Weights of a small GPT-style language model, trained from scratch on English Wikipedia.
Architecture: no biases in attention or MLP, untied embeddings.
Training: a variant of Muon for these matrices, 346M tokens, 5283 steps.
Each number is 128 + 24 x the weight over the matrix's rms, rounded and kept within 0 to 255. Layers, rows and columns count from 0. Numbers have three digits each.

# layer 7 attention output (transposed), 192x192, rms 0.287, rows 74-102, columns 144-191
128173145118142114107159094146136136126138127157113151125125101133147096141112116157106118102120127133114104133131127122116119114151117120102134
159091140134098116173121142115150120130141117113144147116128097136142168158136152142123136146148139139125147138126098148121117144143124163117141
163113109095121167122167154159100149069184136104151107112118134136137145108113145151153166104141101150103158145130121121128113138150153164118135
093125129112138160149137116143132147121146110114168140113133129150134167125113113167081108132127148149128121117090113162127094112099128117121097
143102117142154133117147110149094112098081178147125133149142074142130101136099127103133132108138132149150120100128142160130124111149124097119145
144122125111101140110165138150153128107133095103136100146139114154130145137121106127108123130124117116121132134089135135112118151124109108111130
144115112106141104117139161121141132095114151163081143141121069110142149127102132163107131119167143156127151126123133141115130121152143119134111
123143110142114143116145088119113133121095131100112118125139133148173130133117095144091121127105116114138163145134088153127115132168186162116074
176168137160139123104116125101157141122162107123117105103120113139139172129126124071151128090122101169111133099144127124111091129139117098105103
114129112109152151098106140117079069105165110158149122155106105087090124176151172117136126125153109138127133118152110137126123121133132150133146
130095130134117119115145115163146151077124148137131118145133102139146102128170146137148131116142151141054134121149124140125172132103122112106115
161154131146097110105166135132082097130151132118095135127104141087111127126136095133113098121092121081093144119113148127096124136126099118114147
133125145098139136141118102108133161127157167120122131160135129114140127113135117133172116107145080115109149091128115104140150113123131165151156
136148116138135118129143133128102147089137110123120130127123128126118122134116170139145112185169103100117125117157135135114118143154113115172165
133151099133160101165122129124096155111129165145162102177090120093125152131137165180142132154169127157096113114125108100116106144112161110123169
169132138124140133113131149148141156137149165102132101115125117136154131131123137107103151147118119152139150128156128156143163119118136137120150
110126137160134166135164127110063110099148143113118154148126128140121142145096167105109134100120132116127119139115160105116117126111090107108118
162137166136126141125107108116075120174123121152157121086091126119147158119151120149134132111143143123133137139168154104119140104144122123120137
118105149119119151125128136121093102135127152146105119132184126153100132127128131105088165142150150095149128119124133134137124094109153158134128
109143084086129106143135129122149129146130097124115082138109142136120124115110128155151133116127140131116103093134158165112123099133118128130121
129146109136085119135122102168169162111123147082093106132104084132175138151101148150154114110091133113118153100118128090114130141119125167134119
116136119135180137118108111133137087138155147120086119101109109123152146133162111115153125125146124116122139130155146164144168136119141139140168
112123150098112150158111107134139124116112137135138122157118125137115113145169136091167133098147165142146155096110145121176187147161107149128130
159118144133184153134114114134148149160112178161141138135145156121129151147130149165116146157159120118112153137136102136120124101101131102111144
126147134131128141126121116125151109130099146121129153128101102144119139104113155163148157111100143144115121136135121154095175172113104134125132
116154131112170144096103137131145143127112116079136130130118109131138106114110121143141123135145138113147138155126151105138141122133115131103165
104132126146197094150124120154157132132093160135098137078172119120132162148096077148154125120124160106129103113116143135137107112144109172098150
094115140173139133109139135133096139120094124134062151103118097132132116139169086140098123104101146129156145114119109173137118093119110130129158
118124131118094128111137156116100104167101110119169127124121089136125128110143111095122148099119116150137143125147122140134119131096136141133101
# layer 7 attention value, 192x192, rms 0.229, rows 75-102, columns 144-191
137174120136088127119130124140098111105155152139127126104093145151158138130125145141140090155116135094148126124107126111113165082177139110132117
111110147112123126122108166133134139153131154148146124126139144157123113106189122136083124121110107129117128092152175113136132096102169097126130
142138122125119136114075114123136118126184177104125126132115156132139140127105133138129135145162121134133122162148127124141133143127134134122105
096101112150118129143140108109170130104149136114168138124172125127158150119114146104150097132137147110121141117127135124124128119134157166123136
159102117124129120146111111137143125156134085135140109140129148156091135116104113122089112139128129109120122125118121153158118104117119154101119
102118156103105144105127147164153150114160104143142146114133143116143111158143107087149163091158121159119122048156141100130132110132119166108148
175134155112135144154116128111160117116137108168131117131159135132118108137138128128103139133118135195173103121153144159141135111153139124141099
098157153135100126130137099150096104141141135144157130186106157109139113104124153133137148102169110107105118135178117075118141105146153139136135
130151134137139096107104117130166138109085143142127146114150150126141114139103103122103159131122125148125139135126134124139120138130135159137088
130127099146122140136137144103114109136137116111161138106080140186162142147142153108128118140128137101112117106159133140110145127117125098095104
143122145106126132121121116126103103149129144129146132141156161126152147131134135118116181138137138080132101106124108137176130157154160118151147
127107111084147102129128173132110128125148116135150149112149134136124142137129116110110161135140141132114125149165128115125150079131150118154130
165115133125129132112115151142134115093154151126163139118087114137162115120167105111119120109113121135094154132114122091108153110139089154144151
125123151135113128114140122121137159096152118119091117105102140117116106142112141128155163129107109105126112092162128110141137105092151153160138
141150132139106145154107093144151122122148135125122111104093133135113098130127158130157158122142121121115122150140120109116119116117128115108125
154157117137107100161100157154141113144095135136108148127143125138109139084138101123117114117110147145130125147114116128154119138079122122132127
143150101146099100115150140138124166126144152093138096189103151117138148138145103115132127171110114145128096141156125138131155156142144147128126
103130146107121148129141153140113110131109103118130104117147124160143119112145147125108132108132138149157122130122100113108154093145132079128084
126142141128130183146137111137127130088115098125116108134135137121124120142111135102147125121100126135120136145135107130126158098146115135163155
160118112146142126124123134119141088173138145123153142134114136098078122164124133141132129125104137150138113124118137094135109126128127133131152
152129102113127118113141092138160148156166143125146114128106134145122096149126109130146113114112110134106158112148138120103132131134134123168095
129115123114142148127165153157135147125124179071112105122086112097132127145115115140135137139152134149073142110184164156144133120144104111125137
151150154125074124132142091134123159136138111085122120189101098156143117160149163138122130130106115103133103132123150137117112089126163139161116
119145123095124160134142127103129118121127115108142148105150135121101109120120133113145143118140100119124159128161148094172117136130118095136132
122132130134126108108132104138141157169134106133133144134145119117118171090119155142140090142096105113100153130142097102114133102114176094163130
138106141117138078139114121122132138136163108143143098132140173149119156145112115131120103119159119132157137133072097109130108116116117105128131
124136132162145083136128113141137110142106124178151104153148143162154147130127105130153123110147116162120096101130131147145110135119084123124156
111135123119148097150129114124129119119134148154135094132120112163122129115107096176122133130164140144126136124184145136131163127108159108130106